config.toml
num_hidden_layers = 15
hidden_size = 128
num_attention_heads = 8
num_key_value_heads = 8
head_dim = 32
intermediate_size = 320
vocab_size = 8192
hidden_act = "swiglu"
norm = "rmsnorm"
norm_place = "pre"
norm_eps = 1e-05
positions = "learned+rope"
rope_theta = 10000.0
rope_fraction = 1.0
qk_norm = false
attn_scale = 0.177
bias = "none"
tie_word_embeddings = false
parallel_block = false
init = "normal"
init_std_qkv = 0.0365
init_std_o = 0.0
init_std_up = 0.0365
init_std_down = 0.0
optimizer = "adamw"
learning_rate = 0.00232
beta1 = 0.95
beta2 = 0.99
weight_decay = 0.1
lr_head = 0.00744
max_grad_norm = 2.0
warmup_steps = 293
schedule = "wsd"
decay_fraction = 0.551
decay_shape = "linear"
final_lr_fraction = 0.0
batch_tokens = 16384
max_seq_len = 512
doc_mask = true
train_tokens = 93180000
max_steps = 5688
dataset = "wikipedia_en"
Each number is 200 + 30 x the weight over its row's rms, rounded and kept within 0 to 999. Layers, rows and columns count from 0. The size before them is the row's rms in percent of the matrix's.

# up: layer 5 MLP up, 320x128, rms 0.0826, rows 202-232, columns 64-95
# down: layer 5 MLP down (transposed), 320x128, rms 0.0819, rows 202-232, columns 64-95
# gate: layer 5 MLP gate, 320x128, rms 0.114, rows 203-233, columns 64-95
up202,100,195,184,118,243,176,207,166,172,184,171,188,169,162,145,242,203,155,179,132,200,226,216,189,257,164,169,212,195,208,178,228,191
down202,099,205,190,248,201,162,182,171,238,242,175,161,247,230,224,223,223,183,212,250,223,228,210,254,129,275,222,201,224,196,179,184,180
gate203,083,209,137,183,209,131,248,259,237,184,220,223,151,170,242,215,191,261,185,253,241,210,179,184,207,176,211,176,164,220,160,174,190
up203,108,182,188,192,238,204,167,214,164,244,156,265,240,197,207,198,188,161,183,181,201,170,219,215,198,246,216,226,221,206,195,256,253
down203,104,225,240,257,181,194,195,204,172,237,233,226,202,193,161,187,214,203,200,260,183,232,207,212,229,202,213,185,161,199,177,186,217
gate204,098,214,219,169,180,195,201,222,265,152,215,183,209,165,215,189,249,181,156,174,234,181,173,202,211,245,216,200,235,212,277,159,184
up204,114,180,216,240,237,249,173,205,212,172,200,242,253,185,182,210,214,211,189,237,226,235,181,194,205,170,143,217,150,182,151,198,223
down204,112,202,192,199,201,218,216,205,220,233,149,157,186,184,187,196,185,244,167,167,225,266,251,187,224,195,180,176,193,292,238,225,185
gate205,108,195,203,175,196,121,158,215,183,161,200,161,211,190,200,154,198,172,216,249,204,195,214,196,174,221,247,208,194,261,219,161,211
up205,112,219,188,185,169,172,201,179,182,129,173,195,203,150,221,144,190,171,225,236,172,223,198,229,214,206,245,215,193,255,209,188,181
down205,106,188,227,192,156,249,195,187,190,242,229,146,197,253,198,237,155,183,179,184,205,242,195,197,214,196,194,188,232,134,170,220,194
gate206,071,179,164,234,215,210,222,193,212,257,143,213,254,211,241,197,189,178,186,223,202,224,172,226,198,232,177,174,206,202,229,161,227
up206,090,159,178,193,197,157,224,150,228,184,189,220,178,222,230,239,204,227,266,195,149,209,201,150,206,193,221,198,237,197,236,198,224
down206,088,186,185,164,188,242,199,180,192,208,224,268,185,201,187,205,193,177,221,231,200,185,160,232,206,203,230,189,217,150,208,241,214
gate207,083,260,161,178,212,179,285,182,183,187,189,182,202,247,144,169,189,173,185,264,186,213,174,241,188,155,234,236,136,223,209,159,197
up207,107,198,141,210,188,234,173,234,185,194,211,168,214,175,210,185,129,135,156,254,223,233,244,202,191,230,230,217,223,203,172,219,203
down207,111,216,207,173,196,228,205,242,233,204,245,208,158,190,170,205,188,158,232,254,190,177,185,150,191,195,202,209,235,238,195,208,192
gate208,089,189,156,199,198,160,210,227,144,199,196,191,239,214,262,203,223,248,184,169,188,258,176,222,177,268,211,222,211,219,210,178,164
up208,096,194,187,200,179,164,139,186,229,200,183,170,217,233,156,210,158,165,177,205,210,184,205,179,130,228,224,192,193,189,189,153,220
down208,095,241,244,187,235,225,227,185,168,176,205,166,209,156,204,228,245,221,204,186,201,240,207,194,143,168,212,215,224,279,125,199,231
gate209,089,157,211,113,184,196,229,202,153,174,220,184,204,193,189,200,213,203,204,199,212,204,176,163,232,229,206,230,176,238,161,170,183
up209,103,211,224,190,236,195,159,206,215,189,237,191,249,168,221,223,239,203,219,176,160,203,198,181,243,173,157,177,254,195,224,176,203
down209,101,218,242,172,155,196,205,200,199,191,212,199,210,260,224,170,217,274,226,195,169,174,188,231,202,186,200,172,168,205,200,236,273
gate210,089,229,233,225,191,174,207,199,158,216,207,187,206,198,155,139,186,164,171,203,244,222,162,247,220,212,185,160,208,231,190,147,234
up210,112,228,228,199,211,219,235,221,200,211,231,220,234,158,185,184,162,190,225,245,241,167,194,167,263,191,155,156,158,200,210,189,217
down210,110,228,231,210,258,214,243,199,228,164,200,199,195,223,183,173,216,160,234,204,257,235,186,232,250,289,189,206,238,182,230,198,178
gate211,092,132,150,215,214,136,189,217,180,207,204,263,169,202,198,172,219,189,193,205,210,188,225,222,161,250,238,238,222,227,216,143,142
up211,109,161,170,223,264,180,190,229,136,201,217,238,197,210,241,203,194,179,211,198,205,211,184,156,207,153,179,211,184,206,188,150,190
down211,108,204,199,166,228,139,217,208,170,226,190,219,191,178,237,274,133,183,241,170,214,237,218,219,223,183,165,180,199,167,198,152,201
gate212,110,151,156,183,204,194,172,262,187,164,184,160,180,206,248,238,164,196,175,207,204,187,169,202,173,225,201,248,181,241,238,211,237
up212,116,171,164,152,186,234,146,232,178,168,162,165,189,213,222,254,167,221,205,200,220,197,199,212,190,202,206,223,188,196,251,235,227
down212,116,215,158,171,150,236,210,232,193,218,183,199,202,225,152,216,199,208,187,162,229,199,212,161,234,196,173,186,208,226,168,256,187
gate213,089,237,250,143,207,214,222,214,206,149,185,177,198,216,207,201,174,232,195,227,242,221,177,198,222,180,167,220,187,198,219,177,162
up213,113,183,222,214,200,208,195,186,184,190,163,165,192,219,195,184,181,180,223,208,275,171,173,231,176,253,182,178,244,198,237,207,256
down213,109,181,189,163,168,214,202,164,198,235,210,202,206,152,136,144,156,174,160,181,186,156,239,207,210,248,153,179,168,218,175,210,189
gate214,100,227,250,218,193,108,203,184,227,208,226,232,214,196,191,184,166,192,177,207,198,238,153,242,111,175,200,180,242,220,227,186,166
up214,118,184,204,154,230,184,199,220,186,223,191,204,223,202,168,207,233,204,264,166,157,223,217,166,221,177,199,208,184,204,176,196,223
down214,112,244,205,171,214,208,218,188,217,200,191,186,184,203,216,239,230,192,154,212,167,137,196,226,138,206,218,162,209,177,190,239,165
gate215,121,191,166,225,203,156,199,251,174,203,206,214,200,251,173,145,221,229,205,189,191,221,210,222,150,267,253,230,164,251,227,142,208
up215,079,211,191,190,187,184,188,207,189,146,131,161,217,173,207,233,175,214,211,118,156,193,251,212,185,206,191,211,198,195,183,222,174
down215,082,254,186,180,147,156,202,200,200,172,192,213,166,229,208,196,165,202,242,210,122,196,166,233,198,202,243,237,229,251,177,224,165
gate216,080,211,253,187,205,220,259,205,183,258,211,226,185,195,167,235,165,218,186,195,158,209,199,175,203,174,168,263,192,215,212,146,187
up216,094,198,142,202,182,206,202,290,146,223,206,191,227,185,227,202,182,197,206,195,184,207,218,193,246,269,186,211,213,197,165,227,101
down216,095,210,206,196,206,193,151,192,175,200,243,210,169,190,157,199,170,207,229,233,197,217,178,267,215,247,200,218,220,196,173,182,186
gate217,145,183,171,203,213,159,206,200,225,151,209,176,186,222,209,158,186,214,193,250,225,201,150,178,190,240,211,246,228,295,221,153,226
up217,092,180,214,195,198,192,179,202,169,205,183,193,169,199,183,190,214,205,205,150,254,222,202,221,167,136,215,206,137,201,209,211,203
down217,097,253,187,173,231,176,230,200,143,257,197,198,137,196,218,206,186,184,182,173,234,190,170,212,204,149,192,192,236,207,243,237,183
gate218,095,206,226,162,185,233,161,222,226,204,219,171,226,194,200,169,137,191,167,222,221,184,227,156,193,246,166,179,213,243,201,193,200
up218,091,210,209,309,211,124,219,202,159,215,213,184,160,189,199,204,265,187,217,143,214,171,176,246,173,221,212,201,182,196,189,179,172
down218,094,170,208,223,249,277,227,204,210,242,233,157,225,212,198,212,196,139,159,159,148,203,186,173,152,208,201,205,215,234,211,227,181
gate219,146,172,179,190,202,160,238,245,216,129,198,199,173,204,237,195,221,209,213,179,238,208,165,181,173,211,224,247,216,269,213,181,186
up219,103,160,262,220,178,165,224,165,254,157,233,214,212,162,211,202,216,204,181,168,202,194,190,136,167,213,203,239,157,207,187,195,159
down219,105,179,182,235,185,204,233,211,143,157,193,210,220,229,248,194,175,236,194,193,218,209,169,206,251,173,146,191,240,152,213,221,197
gate220,118,189,164,199,252,202,198,211,144,216,202,222,198,239,224,188,213,232,198,144,215,234,161,198,146,257,220,211,195,244,257,190,172
up220,110,175,195,124,229,245,182,181,188,180,231,232,251,206,216,203,193,186,264,161,205,208,210,206,213,214,160,187,234,227,151,270,165
down220,110,183,144,158,193,247,172,181,161,198,227,194,186,211,152,225,210,225,190,178,216,193,283,167,184,253,190,212,218,184,209,233,140
gate221,104,189,198,181,228,186,204,256,150,229,236,196,180,189,248,226,129,155,234,184,210,226,244,149,162,194,168,232,192,232,199,204,213
up221,101,227,223,211,248,233,163,197,170,212,201,223,164,215,179,195,125,185,222,187,201,229,203,174,204,162,165,241,211,179,169,246,203
down221,100,219,243,254,182,203,170,221,197,213,184,201,222,145,226,226,199,250,208,179,157,201,187,190,166,210,202,183,176,141,201,183,238
gate222,080,216,152,135,162,144,204,195,190,197,182,160,184,204,185,226,242,214,235,218,187,224,202,187,193,191,211,223,235,194,204,203,208
up222,105,204,194,208,247,233,234,220,216,159,231,221,219,198,221,206,181,175,178,192,240,173,193,171,218,152,179,228,183,194,230,232,182
down222,100,145,169,222,216,194,215,216,182,179,212,223,159,220,179,216,204,214,211,192,265,182,206,195,185,180,178,212,174,166,158,172,217
gate223,077,226,186,171,250,176,250,204,221,250,175,183,232,239,226,240,241,208,186,178,218,223,247,221,216,184,195,181,169,228,184,232,222
up223,095,218,252,175,168,149,163,181,256,187,231,215,167,201,170,240,182,193,252,189,166,183,182,175,192,166,166,212,232,195,219,190,140
down223,093,169,196,180,206,222,190,217,210,215,223,249,202,154,249,200,174,193,202,207,206,272,173,237,185,205,147,216,209,183,283,165,252
gate224,092,179,204,246,198,183,236,199,215,142,238,208,220,217,205,156,169,204,183,292,189,178,224,139,198,233,208,233,193,218,254,211,220
up224,102,183,184,209,198,249,194,165,226,129,195,219,230,238,187,171,164,258,188,253,202,211,238,206,247,273,199,244,174,183,197,257,254
down224,102,232,250,194,231,154,224,195,200,250,189,184,187,185,175,249,241,202,190,188,196,206,209,217,174,113,169,193,168,202,105,197,227
gate225,082,226,192,181,230,212,185,223,163,237,172,192,162,196,178,221,150,192,189,249,267,202,185,161,206,147,237,252,189,206,226,205,218
up225,097,181,244,225,160,175,237,212,187,195,202,230,159,204,153,203,220,212,212,151,244,196,189,207,221,185,221,219,209,215,194,202,176
down225,103,184,203,207,239,214,218,210,125,157,161,150,176,197,158,156,192,197,171,263,229,203,173,181,268,203,172,282,205,207,238,169,178
gate226,084,212,146,232,215,219,225,160,213,172,188,235,154,203,254,157,201,188,168,222,203,210,219,231,179,118,211,286,184,220,261,209,191
up226,113,177,166,163,187,196,240,181,223,230,166,225,191,237,197,232,220,230,191,175,201,223,211,217,232,195,180,229,230,197,175,219,175
down226,107,167,220,209,226,201,190,190,177,201,250,199,179,269,174,223,219,252,204,221,223,162,254,250,206,211,226,225,157,185,183,127,147
gate227,118,141,211,163,195,231,173,166,204,157,250,155,207,189,221,195,160,207,193,266,193,217,211,135,224,181,165,198,211,214,215,178,208
up227,100,171,229,186,218,210,173,212,230,183,195,215,183,215,176,156,174,211,238,206,227,237,219,200,204,199,285,191,250,193,222,242,160
down227,096,190,184,180,224,203,221,187,178,214,246,216,188,242,185,231,179,257,201,152,134,161,187,203,183,162,193,215,240,158,227,218,211
gate228,066,215,150,162,244,195,183,193,164,192,213,229,231,206,242,156,210,151,200,167,243,138,209,188,139,164,157,189,245,221,232,202,199
up228,082,209,201,152,210,174,202,211,216,230,180,227,154,181,172,245,233,242,229,218,108,208,171,206,163,195,281,197,218,204,185,226,172
down228,080,235,189,200,147,170,185,232,215,164,216,206,223,200,181,235,232,217,173,178,267,203,180,167,236,155,149,221,174,205,205,183,236
gate229,081,257,214,132,197,220,264,154,176,182,161,217,222,197,220,151,222,155,157,239,195,192,134,169,199,145,248,167,180,229,177,239,238
up229,103,198,161,229,194,182,238,240,199,193,174,257,214,213,271,170,195,244,192,162,215,177,193,168,192,217,179,212,149,175,229,191,213
down229,105,198,207,214,189,221,209,223,179,174,219,156,167,172,218,142,154,179,231,197,174,213,178,220,226,254,245,184,192,111,241,198,178
gate230,111,181,190,226,213,191,216,277,240,189,190,222,164,220,288,186,223,251,197,198,179,205,190,179,174,192,205,237,202,241,241,212,220
up230,097,190,224,202,219,212,169,190,202,205,214,217,207,218,223,149,210,180,153,198,249,174,172,205,202,199,168,120,251,190,197,196,191
down230,098,217,219,173,224,199,216,223,215,208,225,199,191,207,243,154,212,172,196,214,234,194,211,176,176,219,250,241,201,201,220,195,240
gate231,100,165,181,190,197,185,191,250,139,237,187,131,252,236,207,176,242,171,201,224,191,242,233,219,168,189,222,252,149,253,177,208,179
up231,097,171,165,176,182,186,194,129,223,179,230,233,174,189,151,205,209,203,205,137,193,181,239,183,215,184,164,258,166,226,230,189,220
down231,097,201,192,197,179,185,195,218,174,205,226,184,186,242,170,222,184,179,188,209,181,200,177,187,211,248,188,196,227,222,171,214,213
gate232,118,194,161,210,205,181,220,192,199,222,193,226,218,202,204,111,162,200,175,174,186,218,186,209,202,242,195,205,237,276,211,202,153
up232,095,211,164,191,153,212,179,142,183,231,200,219,203,172,239,138,233,230,176,174,201,200,199,230,260,189,154,183,168,219,201,197,193
down232,098,217,228,240,206,221,210,199,220,248,209,205,210,213,159,204,207,209,211,196,179,179,254,162,177,199,173,224,219,208,236,186,252
gate233,085,259,185,193,188,194,204,235,245,183,217,222,201,180,239,137,175,242,158,189,201,207,168,232,219,220,190,222,198,205,183,258,224